Part of a small language model's weights.
Size: width 160, MLP 640 tanh GELU.
Architecture: LayerNorm before each block, learned positions, tied embeddings.
Training: 261M tokens, 3980 steps.
Each number is 128 + 24 x the weight over its row's rms, rounded and kept within 0 to 255. Layers, rows and columns count from 0. The size above them is the row's rms in percent of the matrix's.

# layer 2 MLP down (transposed), 640x160, rms 0.149, rows 478-520, columns 80-159
size [ 87 106 130  90 107  76  95  88  95  90 139  72 115 107 104  79  95 109 121  98 109 108  52 108  73  85 102 119  95 104 108  83  97 100 102 125 109 111  72  91 115  66  84]
[[124 126 127  99 127 115 125  92 136 153 104 109 151 132 146 177  68 152 169 152 171 123 154 116  94  95 154 151 136 153 148 140 136 150 112  80 150 108 140  99 142 136 113 126 145  92 154 133 127 151 126 175 148 183 136 114 148 148 145 129 135 114 153 117  99 180 132 179  95 146 144 118 116 159 144 146 119 124 130 122]
 [ 90 140 188 145  87 119 112  68 115 139 125 137 126 133 131 111 152 144 138  87 143 133 148 107 140 122 154 128 102 128 122 125 151 133 118 148 156 118 122 107 153 116 142 168 120 109 104 132 110 152 120 148 153 120 101 129 141  94 131 162 121 143 155 186 146 151 150 179 153 116 132 147 147  83 141 147 126 119  85 158]
 [122 163  74 142 129 114 133 132 115 117 122 124 119 123 104 139 114 152  97 110 114 160 163 124 163 135 114 109 109 161 109 122 158 107 142 123 114 117 143 108 114 108  98 146 145 168 166  81 131 103 107 146  67 127 110 157 146  75 131 111 175  98 107 164 134 137 129 190 165 125 106  98  80 122 149 172 114 169 143 182]
 [146  86 169 152 109  97 111 141 121 175 101 143 124 165 149 120 129  79  94 152 112 103 117 121 116 151 136 123 158 140 130 138 159 112 128 122 159 134 123 123 114  81 143  99 130 141  96 145 154 135 102 154 137 100 153 108 119 146 128 139 139 102 125 122 102 140 117 146 144 140 140  86 135 141 136 100 148  84 170  95]
 [119 110 105 114 131  98 109  62 102 175 150 106 172 149  52 120 145 123 126 109 162 132 123 126 137 147 139 115 135 132 165 165 163 122  98  85 126 130 151  95  85  82 149 156 113 152 124 132 117 116 115 131 156 148 123 123 102  75 127  88 104 162 117 126  87 174 107 120 113 129 115 173 123 109 110 137 117 107  85 141]
 [117 110 120 151 114 106 152 143 119 153 173 129 153 124 135 150 168 119 100 113 118 141 151 137 131 128 112 101 139  90 128 130 153 163 122 144  93 129 101 135 144 144 156 159  88 152 167 170 188 117 136 138  90 165 159 181 111 150  94 163 117 143 130 127 130 164 144 144 111 155 108 194 126 122 136 140 116 130 127 157]
 [109  94 128 108 141 126 168 149 143 117 125 108 139 100 137 152 142 129 105 152 160 103 146 110 122 110 122 122 160  74  77 133 144 148 157 111 139 146  89 162 133  84 163 108  89 120 109 136 173 144  98 117  97 128 140 129 136  77 128 131 145 111 137 166 170 129  84 140 133 145 101 118 116 137  88 123 163 154 159  75]
 [108 178 139 120 157 128 128 142 174 119  75 100 127 131 100 133 143 135 113 125 135 130 130 131 108 118 136 108 106  92 140 116 115 127 140 144 129 133 127  96 147 134 117 167 158 127 120 120  96 113 137  72 162 138 102 106 140 132 146  89 145 120 120 157  60 156 103 156  95 110 126 160 113 100 161 131 150 118 150 120]
 [145 104 128  84 119 146 127 180  88  82  80 147 132 109  88 134 146  91 119 120 156 104 110  97 126 113 136  89 115 115 153  99 124 146 132 177 125 120 147 159 137  89 173  79  95 167 103 120 137 109 136  82 111 149  87 110 145 134 118  97 106 111 160 132 122  93 110 155  89 131 126 108 138 150 120 140 141 125 141 122]
 [156 128 137  99 119 120 122 120 138 176 141 130 131 140 118  95 120  92 106 120 151 112 119 121 143 119 112 161 100 126 133 167 125 145 111 125 102 156 149  79  96 119 115 145  99 127  99 112 113 134 144 110 188 136 117 130 154 112 128  70 174 124 120 141 145 115 145 108 134 105 150 110 138  77 143 156  96 127 132 126]
 [111 113 137 162 101 135 121  73 102 123 151 149 143 145 159 113 141  95 146 108 123 131 126 151 131 188 168 131 159 132 175 137  96 120 121 123  62 138 129 118 120 144  56 130 149 106  86 138 116 140 122 116 130  94 143 154 162 120 144 132 163 118 189  62 126 132 130 128 149 119 124 131 155 135  95 139 140 160 139 139]
 [136 135 142  93 147  92 132 125 127 119 194 122 104 152 129 189 133  91 153 126 111  90  97 116 110  93 122 156 112 128 147 170 111 151 134 148 129 107  82 113 125 107 130 134 152 128 160 146 139 132 164 125 189 156 129 171 115 167 201 110 154 136 129 136 101 115 158 115  78 102 122 132 123  81 121 123 124 123 101  76]
 [111 130 127 113 155 149 113 109 156 124 113 101 111 117 134 129 132 141 121 133 101 111 167 105 132  74 139 113 127 135  86 104 204  89 142 147 165 145 121 156 139 123 135 101  69 127 135 142 149 119 125 107 113 143 139 105 154 123 107 124 164 117 126 106 128 111 146  93 116 118 141 110 117 146 153 123 130 108  98 148]
 [107 138 129 170 162 100 141 149 122 106 109 137 142 124  93 147 110 112 142 121 113 117 130 119 126 128 114 149 157 106 129  74 114  87 146 143 165  81 162 137 114 122 132 110 113 112 116  98 114 182  93 161 103 122  90 117 151 128 109 151 105 152 145 155 110 135 142 107 107 106 154  78 160 101 123 160 165 129  97 144]
 [137 144 158 117 140 130 114 146 125 126  70 143 160 182 188 142 154 160  90 122 131 165 135 128 144 137 133 136 144 126 142  69 130 136 113 124 139 186 128 103 112 114 113 142  84 145 114 140 115 111 140 128 132 117 125 149 167 126 117 113 154 177 130 132 101  79 144 141 164 143 140 117  91 119 145 126  83 136 106  80]
 [134 117 100 143 120 176  97  74  75 150 166 128  85 133 161 114 129 119 138 130 115 153 145 120 176 140 157 127 156  59 162  88 118 101 146 160 136 109 126 158 133  92 152  91 110 139 163  86 150 139 153 127 119 121 109 125 114 134 106 165 130 128 131 105 145 111 137 132 120 143 116 178 124 159 133 129 132 135 118 113]
 [140 134 146 124 145 122  96  80 123 119 130 130 145 127 148 138 142 104 109 115  86 152 126 115  89 122 129 140  94 160  94 128 134  91 135 144 133 112 129  85 134 153 119 137 101 118 141 157 116 108 135 129 146 146 126 165 142 125 144  86 132 158  92 106 135 116 119 138  96 123  67  96 157 102 119 143 126 166 151 146]
 [138 124 146 157 131 137 147 130 130 107 144 163 134 137 104 108 113 126 130 136 135 112  81 101 137 107 119  77 107 116  96 137 131 141 152 149 138 150  89 123 130 131  94 125 125 132 132 114 104 134  86 169 133  97 134  90 135  97 148 117 118 157 130 153 148 108 163  91 126 153  96 101 133  89 106 105 146 101  95 123]
 [ 72  72 105 143 110 152  75 135 133 111 124 135 104 102 122 124 147 125 135 139  82  91 117 160 131 167 119 117 145 167 134  70 155  75  99  93 141 130 110 150 175 150 160 114 131 113 124  92 151 139 184 139  99  51 132 115 121 101 163 110 149 129 156 116 113 125 110 107 125 102  94 103 119 132  87 101  97 156 111 181]
 [140 141 125 111 157 111  96 124  99 152 158 130 122 101 118 150  98 143 132 125 111 117 131  77 171 130 151 117 187 114 136 100 137 170 127 107 134  98 129 131 130 111 129 116  90 128 168 130 162 123 129 129  86  90 111 131 153 111 117 140 177 133 108 161 135  96 190 107 130 103 104  98 113  71 174 166 133 115 126 107]
 [183 122 159  98 116 153 117 124 132 109 133 135 142 152 103 144 180  88 114  71  99 129 134 168 138 141 117  63 106 165 114  82  96 143 152 173 125 120 120 113 128 124 122 112 116 157 124  97 121 158 142  86 108  86 134 134 166 169 155  92 145 165 120 113 116 120 152 130 141 137 128 149 121 132 129 128 127 149 107 143]
 [135 118 142  67 125 136 126 130 142  96 102 113 109 122 123 126 135 113 141 161 122 164 148 105 167 107 160 137 117 120  78 139 165 138 105 204 136 117 144 143 111 140 148 155 151 146 114 151 103 145 171  78 131 111 113 125 122 111  89  99 132 111 118 175 141 132 130 173 173 130 125 169 145  92 133 125 158 123 141 107]
 [155 114 112 161 157 111 124 131 112 124 124 119  76 167 119 123 169 105 114 113 125 134 142 163 147 109 111 148 108 133 106 107 145 110 145  87 122 150 128 108  89 154 123 129 161  61  88 142 129  82 139 101 143 160 154  95 110 136 142 152 150 131  84  97 133 153  74  81  93 114 109 113  90 117  86 136 137  82 162 165]
 [118  99 122 143 131 167 161 134 136  94 143 149  81 136 122 107 150 117 121 136 159 121 104 123 142 155 142 130 135 157 102 120 133 115 136 105 113 160  97 130 142 177 104 152 108  88 107 133 168 111 107 147 160 105 118 101 101 152 140 133 157 135 153 129 141 123 127 111 134 151 119  98 144 135 110 148 125 110 101 153]
 [135 130 158 130 143 161 150  97 141 122 129 141 123 113 161 107 137 118 124 148 168 154 138 160 138 133 129 103 164 129 103 162 121 135 120 131 112  93 154 146 107 131 127 130 119 167 148 185 142 107 118 146 142 135 121 105 154  85 107 152 155  97 151 138 113 171 109 155 111 133 117 131 125 166 152  88 123  82 130 120]
 [100 158 103 117 171 104  90  97 150 100 142 126 135 143 140 127 120 149 154 154  81 119 113 114 134 128 142 123  95 148  91 133 164 141 159 112 100  86 104 134 163 125 112 159 139 116 139 121  78  81 149 159 182 144 145  98 123 156 154 122 127 124  89 122 114 134 100  97 101 134 162 105 115 133 121  89 107 154 130 159]
 [124 132 135 119 151 132 152 135 192 148 128  69 144 101 112 112  81 107 116 143 158 148 134 168 155 105 155 138 138 125 103 116  81 118 135 137 149 127  91  99 120 104  56 123 126 101 170  86 131 148 127  98 123 138  87 132 130 117 140 139  94 124 147 107 103 112 136 118  81 150 149 145 156 112 150 104 135 125 123 153]
 [137 108 104 161 131  99 135 114 137 118 135 128 161 136  94 143 140 135 107 136 132 125 125  97 106  99 112 103  92  63 152  89 108  95  98 141 146 160 123 107 145 123 141  91 132 127 132  89 138 124  78 162 126  97 133 116 115  98 134 112 131 114 116 177 157 139 158 132 161 131 104 101 178 148 162 121 145 149 127  97]
 [168 177 169 114 133 147 138 130  89 115 114 151 158  99 113 132 160 114 165  85 130  74 130  94 132 138 161 143  94 140 151  92 121 109 104 140 123 149 133 123  76 123 130 132 118 130 106 117 128  93 115 145 125  83 119  76 126 119 137 131  94 138 170 155 116 154 147 140 143 142 118 138 177 107 103 116 133  84  92 145]
 [132 141 123 139 144  95 115 134 137 135 117 128 141 148  88 150 133 129 128  99 122 123 128 132 139 162 114 129 134 127 143 125 121 132 117 104 137 148 124 127  90  96 111 139 111 101 165 162 103 116 124 151 158 174 147 115 198 132 154 114 149  54 113 128 115 108 161  68 122 155 103 120  81 152 173 171  88 134 114 120]
 [121  96 142 141 115 123 115 118 117 160 113  89 144 154 144 115 123 126  96 132 147 127 158 121 174 109 135 112  95 113 123 108  89  97 191 136 167 124 129 146 129 128 139 120  78  93 133 116 121 132 115 157 121 134 157 143  86 128 141 103 121 114 180 146 140 168 103 139 137 139 121 137 126 144  94 146  99 146 100 173]
 [142 125 153 130 157 184 104 149 149 163 139 160 114 131 167 123 100 130 137  99 128 162 149 155 130 116 137  97 161 146  99 120 150 119 122 100 105  95 121 127 126 104 152  92 142 154 117 130 145 146  94 184 110 118 169 162 153 155 157 112 146 112 116 168 125 151 134 114 144 117 142 119 110 119 129 162 117 115 106 109]
 [157 138 155 132 139 149 103 137 146 144 102 123 106 126 138 111 128 132 101 123 164 160 116 146 132  97 129  90 131 145  98 132 105 160 111  95 148 173 142 110 151 159 155 117 139 136 156 156 121 160 191 127 184 127 131 118 133 157 115 135 158 121 129 151 104 140 148  92 129 143 143 130 124 117  84 117 147  93 145 172]
 [ 94 135 159 157 131 153 127 160 120 159 119  82  94  98 129  91 148 134 148 151 152 132 111 145 115 109 163 159  87 183 172 141 130 107 123  96 160 146 109 125 142 172 132 107 126 165 149 135 119 131 132 159 121 118 122 182 152 171  79 105 154 112 123  91 149 146 154  89 131 129 145 158 139 153 148 129 119 132 139 103]
 [106 136 125 137 117 114 167 135 101 139 110 129 133 102 110 123 141 165 100 159 133 141 134 109 109 168 109  98 146 158 208 110 168 103 148 152 140 130 119 149 105 135 111 107 137 130 135 102 123 113 102 125 129 118 113 139 112 138  90 131 100 140 168 140 137  83 125 138 142 172 113 117 158 104 148 133 119 107 147 135]
 [134 117 129 120 139 109 154 144  86 152 101 108 157 133 114 144 127 138 111 114 134 157 108 138 109 103 122 129 127 125 113  85 107 164 118 167 152 161 148  93 117 165 142  89 157  81 112 165 124 124 118 155 156  77 155 127 109 131 146 147 117 127 138 128 149 147 146 118 133  86 147 144 133  69 162  60 144 146 109 102]
 [122 164  83 100  94 112 149 110 133 134 167 107 130 121 121 120 132 120 112 116 116 138 125 117  81  96 138  62 151 135 111  88 134 103 152 120 115 127 101 111 128 118 111 152 133 102 170 133 100 124  73  95 135 118 150 117 171 120 131 122 158 113 124 121  96 149 153 135 112  78 124  97 127 140 118 118 106 140 121 138]
 [103 134 139 126 149 127  69 123 139 127 118  75 154 141 109 156 138 143 125 118 139 134 140 117 105 137 102 150 146  66 107 140 142 115  91  90 168 144 111 126 104 123 149 136 153  90 124 120 136 117 158 119 168 160 124 120 166 164 135 160 181 108 143 133 114 130 107 158 141 200 151 132 181 149 136 109 125 117 120 148]
 [118 154 128 128 121 125 140  96 163 143 104 151 112 122 108 130 147  84 116 173 160 127 157 188 134 185 120 153 102 141 141 113 118  98  82 153 112 120 140 107 114 167 126 146 129 144 121  97 150 127 115 132 130 116 144 126 123 148 129 139 120 145 103 126 142 122 135 143  86 118 157 129 135 112 147 130 135  85  99 111]
 [166  81 149 147 133 128 109 111 153 157 121 168 123 141 122 126 104 127 117 139  85 108 115 126 136 157 151 111 122 119 115 122 148 113 130 105 138 112 116 150 117 156 129  97  87 104 131  49 122 151 156 113 153 120 123 154 125 138 100 161 154 156 136 112 118 133 166 135 136 151 108 132 141  91 105 149 102 104 173 144]
 [ 97  92 112 149 129  72 105 128 134 170 137 118 153 122 124 115 130 143 136 170 145 122 116 169 118 105 124 107 124 133 109 119 105 152 180  77 128 107 156 114  90 120 119 150  92 110 167 109 107 131 125 131 160 155 125 155  81 125 159 143 147 117 112 149 133  80 130 142 168 116 132 128 141 167 131 126 137 116 135 146]
 [139  99 112 162 118 132 138 149 126 108 132 131 117 135 151 117  87 127 134 163 100 107  98 149 148  90 153 119 115 149  79 123 115 167 102  86 127 133 106 143 173 129 113 112 152 115 138 109 139 125 130  73 127 156  89 149 105 138 138 122 142 115 124 162 107 131 124 141 101 115 136 143  84 146 133 115 116 136 144 158]
 [151  89 147 119 143  95 131 126 108 166 133 108 168 134 131 146 173 126 148 131 115 146 114  94 143 173 126 173 133 147 149 120 110  78 127 123 137  97 187 151 161 109 141 142 113 127 153 101  70 163 156 105 161 129 105 152 143 142 166 163 106 132  75 155 134 115 156 120 116 131 149 109 127 130 107 122 123 153 117 150]]
# layer 2 MLP up, 640x160, rms 0.168, rows 479-520, columns 80-159
size [113 129  91 103  68 104  89  91  90 127  66 111  91  95  77  91  95 117 119 105 105  51  99  67  75 110 121  84  97 112  84  93 123 107 125 121  99  77 108 109  67  76]
[[168 121  86 126 120 130 158 186 143 128 124 117 128 134 135 121  96 156 113 173 138 121  88 138  98 136 117 104 124 133 121 128 126  99 123  92 123 162 138 136 140 132 118 113 164 125 146 155 139  88 117 100 148 142 162 161 122 133 129  86 144 117 129  80 128 127 102  93  99 133 125  93 138 179 112 124 140 167 179 126]
 [129 156 106 149 132 135 124 131 117 122 133 138 103 105 166 110 126 150 111 140 111 143 162  96 153 144  81 124  78 131 131 139 151 130 107 131 142 119 139 149 148 136  83 160 129 114 154 103 126 106  91 135  91 148 171 183 123  89 128 137 109 142 102 154 116 128 134 146 145 154 103 143 108 141 138 130 143 124 131 149]
 [119 157  74 128 150 127 120 121 161 115 126 108 132  90 160 140 119 149 179 136 110 123 168 124 143 128 165 156 144 126  92 149 142 164 117 119 120 115 125 139 161 147 109 173 132 131 163 135 115  76 173  94 145 118 143 132 164 128  80 165 102 135 111 137 170 146 158 128  95 127 104  99 127 139  85 123 131 155  52 179]
 [ 87 153 130 126  60 106 163 132 128 164 126 114 143 134 114 104 138 121  99 164 154 110 170 142  88 135 140 154 134 145 158 128 183 122 114 127 118 146 156 108  76 140 127 112 132 107 128 124 118 113 120 161 157 146 131 102 136 153 149  92 114 121 121 131 105 192 143 118 116 116  90 146 113 146 153 110 134 118  88 116]
 [ 98 142 139 124 153 129 120 120 133 115 107 113 112 117 126 118 132  93 102 104  92 161 150  73 159 139 152 164 129 101 103  98 149 182 101 125 131 135 136 149 112 125 118 131 150  96 118 135 123 126  95 123 140 143 120 131  82 151 128 129 148  90 136 112 110 120 138 107 115 142 152 116 157 125 128 119 120 130 139 147]
 [141 136 113 146  83 115 110 120 121 127 127 150 154 144 103 105 121 111 128 133  89 126 117 138 105 148 120 184  88 175 163 109 120 112  78 109 109 101 120 108 139 174 131 123 120 159 168  92 114 128 123 137 149  98 101 146 131 165 156 127 126 154 110  65 106 157 142 115 118 106 154 134 147  93 155 144  98 100 132 139]
 [134  85 147 110  94 115 129  98  80 141 150 129 130 119 170 133  75 103 149 139 127 121 142  80 121 147 160 122 157 155 130 137 142 161 117 122 119 128 150 122 113 148 128  66 115 134 136  86  97 148 105 143 104 139 150 129  94 133 107 160 118 117 130 121 152 142 134 142 200 101 104 103 138 135  56 125 138 114 132 149]
 [121 125 145 135 172  80 112 116 146 154 154 137 114 152 110 118 154 156 152 125  96 134 164 167 147 129 152 123 161 122 128 163 103 128 130  97 154 111 110  89 144  95  57 162 143  96 145 134 135 106 165 136 103 110 119 120 160 148 146 182 143 132 105 129 110 155 170 114 108 113 131 123 122 123 138 133 132 130 122 100]
 [111  84  86 108 130 150 144 108 122 128 137 120 158 113 138 132 156  88 168 143 122  94 164  98 112 141 112 140 144 108 134 167 127 120 138 203  98 100 107 122 140 136 135 153 151 157 146 163 114 128 158 120 124 174 139 129  98 129  97 125  86 169 113 147 138 130 164 185 126 143 113 153 108 163 127 108 147 117 126 139]
 [153 141 134 151 104 128 148 141 116 158  99 138 129 137 103 171 135 105 133 141 146 145 102 148  91  87 128 136 134 134 146 148 129 124 139 124 137 135 117 117  97 113 113 101 125 109  72 122 112 151 132 149 126 124 137 118 166 105 172 109 145 103 149 155 155 130 144 120  81 134  98 136  76 140 127 143 144 146  98 170]
 [124 165 133 127  97  66 159 141 109 132 125  61 124 154 133 104 127  91 136 131 109  97  91 116  76 104 132 131 120  84 126 161 120 148 156 111 153 134  90 144 120 137 116 123 126 149 123 156 106 152 135 139 146 147 107 131 134 135 197 133 147 140 114 137 133 147 156 158  97  90 129 124 154 105 165 150 115 137  98  96]
 [ 94 156 100 124 148 104 178 101 114 108 115 112 164  94 105 133 114 117 102 103 125 102 141 114 132  86 151 140 153 130 125 146 144 104  97  99 106 156 163 103 114 144 133 118 128 151 141 155 122 109 149 133 161 137 135 125 145 148 138 140 100 112 136 125 108 134 166 105 118 147 138 118 116 198 155 185  99 148 150 129]
 [109 106 130 108 137 156 172 150 140 154 116 152 100 167 126 136 119 121 172 140 140 125 153 107 112 193 163 135 122 138 109 180 139 148 120 131 123 123 162 105 119 107 146 152 127 140 138 136 137 153 114 132 125 133 137 112 174 127 142 145  82 149  93 119 104 127 137 147 123 115 132 170  63  60 124 163 162 117 121 104]
 [126 167 118 118 107  87 123 126  92 139 132 143  91 149 146  85 146 127  99 132 141 157 144 149 151 164  76 131  82 119 154 148 113 124 165 138 142 154 117 126 110 112 132 164 117 136 139 138 165 131 120 176 116 142 119 157  74  95 155 109 128 145 109 138 127 157 148 124 101 142  59 104 120 135 137 129 126 150 157  88]
 [150 109 131 120 126 130 117  74 154  90 183 152 128 111  84 149  99 126 135 139 173 118 154 139 126 157 109 105 153 129 134 135 147  96 164 128 141 132 101 124 148 137 151 183 120 152 108 114 114 113 122 146 162 102  75 128 129 148  94 139 151 168 124 169 154 103 130 145 174 171 151 131 122  89 125 156 179 111 128 170]
 [119 101 162 116 117 119 137 136  93 122 146 133 128 142 131 112  92 162 108 105 133  88  91 121 111 139 154 117  98 145 121 154 126 125 136 116 152  87 105 127 108  98 129  82  95 131 121 127 166  61  93  86 153 191 164 114 131 146 178 100  97 122 136  92 165 169 130 127 122 170  91 110 111 148 132 152 123 155 168 159]
 [ 88 145 150 136 142 143 161 120 145 101 128  97  82 134 119  64  90 124 150 103  92 130 162 133 116 117 121 124  81 175  84 171 138 129 158 109 115 135 126 148 132 122 128 128 148 138 161 128  96 105  96 156 113 142 113 148 145 141 130 105 127 145 126 123 109 157 128 124 158 164 146  78  89 140 147 108 202 152 100 137]
 [ 97 135 139 125  92 149 115 127 153 108 116  92 104 132 144  99 129 140 111 169 123  68 113 125 116 114 158 135 138 201 156 103 187 129  98 129  89 149 126 124 159 134 137 133 167 139 139 123 139 143 143 138 142 149 131 108 137 129 148 122 151 120 144 107 107 129 111  88 147  81 109 140 119 111 160  92  76 174 108 123]
 [110 113 114 141 144 130 134 139 157 104 100 127 147 161 133 106 146 123 106 135 132 160 123 171  98 137  90 176  94 140 100 134  99  73 116 144 117 150 107 130  96 138 132 150 150 116  92 138  79 132 139 104 138 171 145 111 100 143 142 114 113 131 129 101 115 163  88 124 105 124 157 137 144 192  86 106 127 143 136 129]
 [132  87  98 145  93 157 122 124  98 153 101 139 148 184 110 152 158 113 114 116 154  98 108 172 110 167 116  61 117 143 107 114 119 188 142 170 104 149 115 118 109 142 120 142 136 176 112 125 123 103 124 130 105 124 186 127 191 147 157 142 150 132 125 123 116 118 184 134 120 146 157 112 120 143 141 139 121 128  87 126]
 [121 119 136 114 127 158 140 161 102 133 154 130 155 163 129 119 183 121 133 135 143 104 138 135 152 154 130 114 122 152 120 119 160 154 139 129 127 141 114 161 100  72 121 128 106  95 117 157 132 102 111 122 132 129  98  79 145 105 119 127 161 163 123  76 138 100 101 130 157 143 107 165 132 132 147 134 109 130  86 161]
 [139 121 123 148 180 133 120 133 148 176 158 117 135 138  80 127 158 132  94  90 128 105  87 112 151  90 153 143 125 143 155 168 105 152 115 137 121 148 142 127 122 169 153 131 180  83 111 120 155 110 126 120 182 145 134  96 136 151 166 111 125 114 125 141  93 138 130  91 137 148 135 125 108 145 141 137 102 138 138 145]
 [173 113  74 149 115 170 164 125 145 116 113 122 129 126 115  84 163 154 148 100 138 125 134 111 195 147 137 100 138 105 125 101 108 149 122 105 124 164 121 129 122 143 123 105 143 141 108 113  58 109 139 188 196 140 147 120 101 121 119  94 133 158 149 114 128 121 114 135 126 134 132 111 143 190 113 126 112 113 143 107]
 [178 135 122 116 160 138 156  69 141 103 119 145 140 127  89 133 121  75 113 128  94 138 134 145 117 134 147 137 179 143 126 141 102  73 118 102 145 123 144 163 110 106 173 162 122 136 125 115 114 111  90 151 147 125 151 136 132 137 162 158  78 126 123 129 134 134 140 204 154 152 109 121 109 141 118 161  86 128 123 137]
 [119 124 121  91 126 126 119  96 171  75 137 139 153 104 154 136 141 103 157 157  93 116 113 123 136 121 108 108 100 146 105 117 163 126 151 124 111  90 126 134 153  91 103 160  86 103 108 144 112  84 136 160 167 184 123 146 126 134 118 147 143 139 102 146 108 106  74 135 140 136 139 118 147 139 117  58  85 144 163 133]
 [154 140 136 133 120 116 123 141 100 113 124 155  77 129 119 135 153 114 114 135  88  92 114 128 100 144 113 148 102 184 140 143 164 182  99  89  97 131 138 147 133 151 156 127 139 130 118 142 117  88 112 164 132 121 165 100 133 145 139 110 157 143  86 118 138 170 139 125 128 107  91 141 136 111 141 150 111 141 121 102]
 [135  94 110 115 144 103 148 147 143 157 110 141 107  92  96 109 143 146 135 119 151 135 143 150 157 141 167 152 100 129 137 144 142 113 130 115 100  90 146  92 108 121 135  89 168 128 146 142 118 113 134 148 143 141 135 143 136 110 140 135  94 176  77 157 127 147 199 108 126 152 116 146 118 201 125  75 158 149 119  85]
 [127  83 112 152 156 127 127 127 162  94 149  80 128 160 121 181 118 119 111 167 168 136 139 185 128  77 126  91 127 153  93 185 124 131 125 148 135  93 155 108 112  99  83 182 103 127 133 133 120 153 103  96 127 149 153 130 129 122  92 136 180  94 120 119 143 120 126 150 100 135 126 102 119 101 117 141 123 119 159 117]
 [110  68 132 131 124 138 166 141 153  75 167 123  82 101 115 102 144 124 130 130 172 143 125 170 156 149 129 138  74 100  87 148 108 177 125 139 124 117 126 128 176 153 124 147 121 157 126 137 131 107 132 177 132 149 150 167  97 105 165 122 113 141 109 113  87 133 151 132 108 158 167 116  99 115 131 112 137 139  87 120]
 [122 132 144 141 114 128 142 136 134 146 141 119 110 113 140 130 115 196 107 134 130 119 139 164 126 144 131 138 146 139 103 135 130  99 178 129 150 111  69 123 114 112 143 143  76 169 111  99 131 126 119 137 190 174 179 145 177 142 142 106 142 144 105 157 138 122  99 122  95 132 110 151 106 178 130  79 139 102 126 123]
 [106 132 143 135 110 102 166  57 138 106 162 105 149 128  89 151 156 101 137 141 163 106 126 121 130 103 130 135  98 124 150 155  92 116 151 126 116 130 127 129 139 158 122 187 129 122  83 124  95 125 161 124 135 155 120 110 109 101 128 116  91  87 130 100  82 114 142  95 135 144 104 130 145 156 103 111 109 127 139 118]
 [117 142 113 121 156 113  68 100 136 143 123 108 106 116 166 108 118 112 131 121 173 179 129 126 123 144 110 136 129 106  76 138 143 151 115 115 154 156 188 109 129 126 113 109  88 157 100 142 131 155 156 134 127 122 139 129 137 166 133 133 173 126 149  94  98  72 163 111 124 154 155 100 142 114 106 122  96 115 111 167]
 [166 113 100 112 137 101 132  99 122 113 135 184 172 167 132 142 116 146 119 120  89 115 147 111 136 162 118  98 165  72 103 123 116 173  98 161 106 122 154 134 120 106 119 136 134 104 108 135 158 143 136 125 160 140 162 102 104  95 169 156 120 146 137 170 116 131  91 128 153 186 119 115 128 104 102 143 140 173 120 158]
 [122 118 181 113 155 102 180 165  88 127 136 166 134 143 120  79 103 172 110 141 154 129 171 127 104 172 135 176 145 147 113 149 127 164 134 115 100 106 138 119  79  96 122 145 161 111 116 127 131 140  84 106 158 138 162 125 124 154 171 118 150 143 121 149 150 152 112 110 114 123 105 135 132 142 116 109 122  92 108 102]
 [ 98 129 105 128 159 111 154 115 111 125  85 120 166 130 106 131 152 111 162  68  99 121 104 157  80  83 127  87 118 182 150 174  95 140 157 139 121 143 147 106 119 155 127  85  95 118 107 118 117 165 138 137 145 125 121  89 138 110 128 147  88 135 133 139 142 152 138 132 157 133 115 121  67 139 172 151 172 172  93 131]
 [104  76 169 169 162 159 133 122 124 113  74 127 118 131 126 105 148 120 135 133 137 122 122 154 156 153 112 185  93 131 139 160 120 142  88 118 126 117 161 151 121 135 159  83 127 167  95 117 143 134 159 156 122 134 114 122  98 113 124 121 105 126 141 130 149 102 112 116 128 204 125 146 138 105 137 129 163 134 139 118]
 [137 130 141 150 120  98 122 121 113 100 159 111 155 128  94 152 161 147 125 152 136 101 149 124 118 123 122 162 146  94 135 117 159 111 112  86 176 152  90 126  82  76 102 147 168 147 151  72 133  88 157 123 150 143 124 132 167 140 109 130 146 118 155 154 136 129 111 163 103 176 113 123 151 140 104 120 155 101 142  99]
 [134 168 104 132 126 147 132 139 184 133 139 114 121 147 128 107 126 106 113 169 138 100 145 176 133 157 152 139  99 104 146 138 116 113 113 152 104 104 129 153  93 153 127 139 138 153 163 161 168 140 140  88 144 126 154 139 107 126 122 104 125  82 127 145 105 141 119 163 104 149 154 112 145 149 173 113 144 129  99 115]
 [102 176 144 102 110 124 162 128  80 159 119  67 126 121 122 150 139 129 132 133 168 129 116 133 135  86 150 143 123 125 130 134 121 155 126 164 146 164 116 125 125 126  66 147 175 143 102 164 123 142 132  98  95 144 151  96 143  90 130 108  90 118 138 114 116 160 123  90 134 110 158 118  97 161 118 120 148 144  80 122]
 [123 165 127 143 110  85 141 142  92 131 116 121 119 120 133 115 138 140 146 170 131 131 147 128  73  87 114 117 119 154 132 106 117 140  98 124  89 111 157  87 114 106 124 157 107  69 135 170 147 131  97 150 155 152 143 136 114 114 140 109 145 117  80 105 141 100 154  83 150 116 116 105 140 197 131 115 106 158 152 159]
 [ 87 108 118 149 120 149 170 163 110 109  99 117 125 132 169 135 119  96 186 137 121 113 159 148 106  94 100 151 127 152 135 120  96 114 124  76 124 131 122 131 159 106 104 136 126 114 112 135  98 135 125 117 124 167 134 118 145 144 140 149 137 100 146 113 145 151 132 143  94 160 117 115 123 138 113 114 127 156 144 122]
 [122 153 106 180 130 171 130 117 124 128 132 127  88 114 130 161 135 124 157 131  97 131 118 171 109 113 152 118 144 132 159 158 124 131 160 160 154 106  86 104 154 161 105 134  95 131 117 180 165 158 117 131 108 141 161 110 107 132 107 175 159 134 169 119 100 114 134 133 126 122 124 146 129  64 140 136 151 141 124 108]]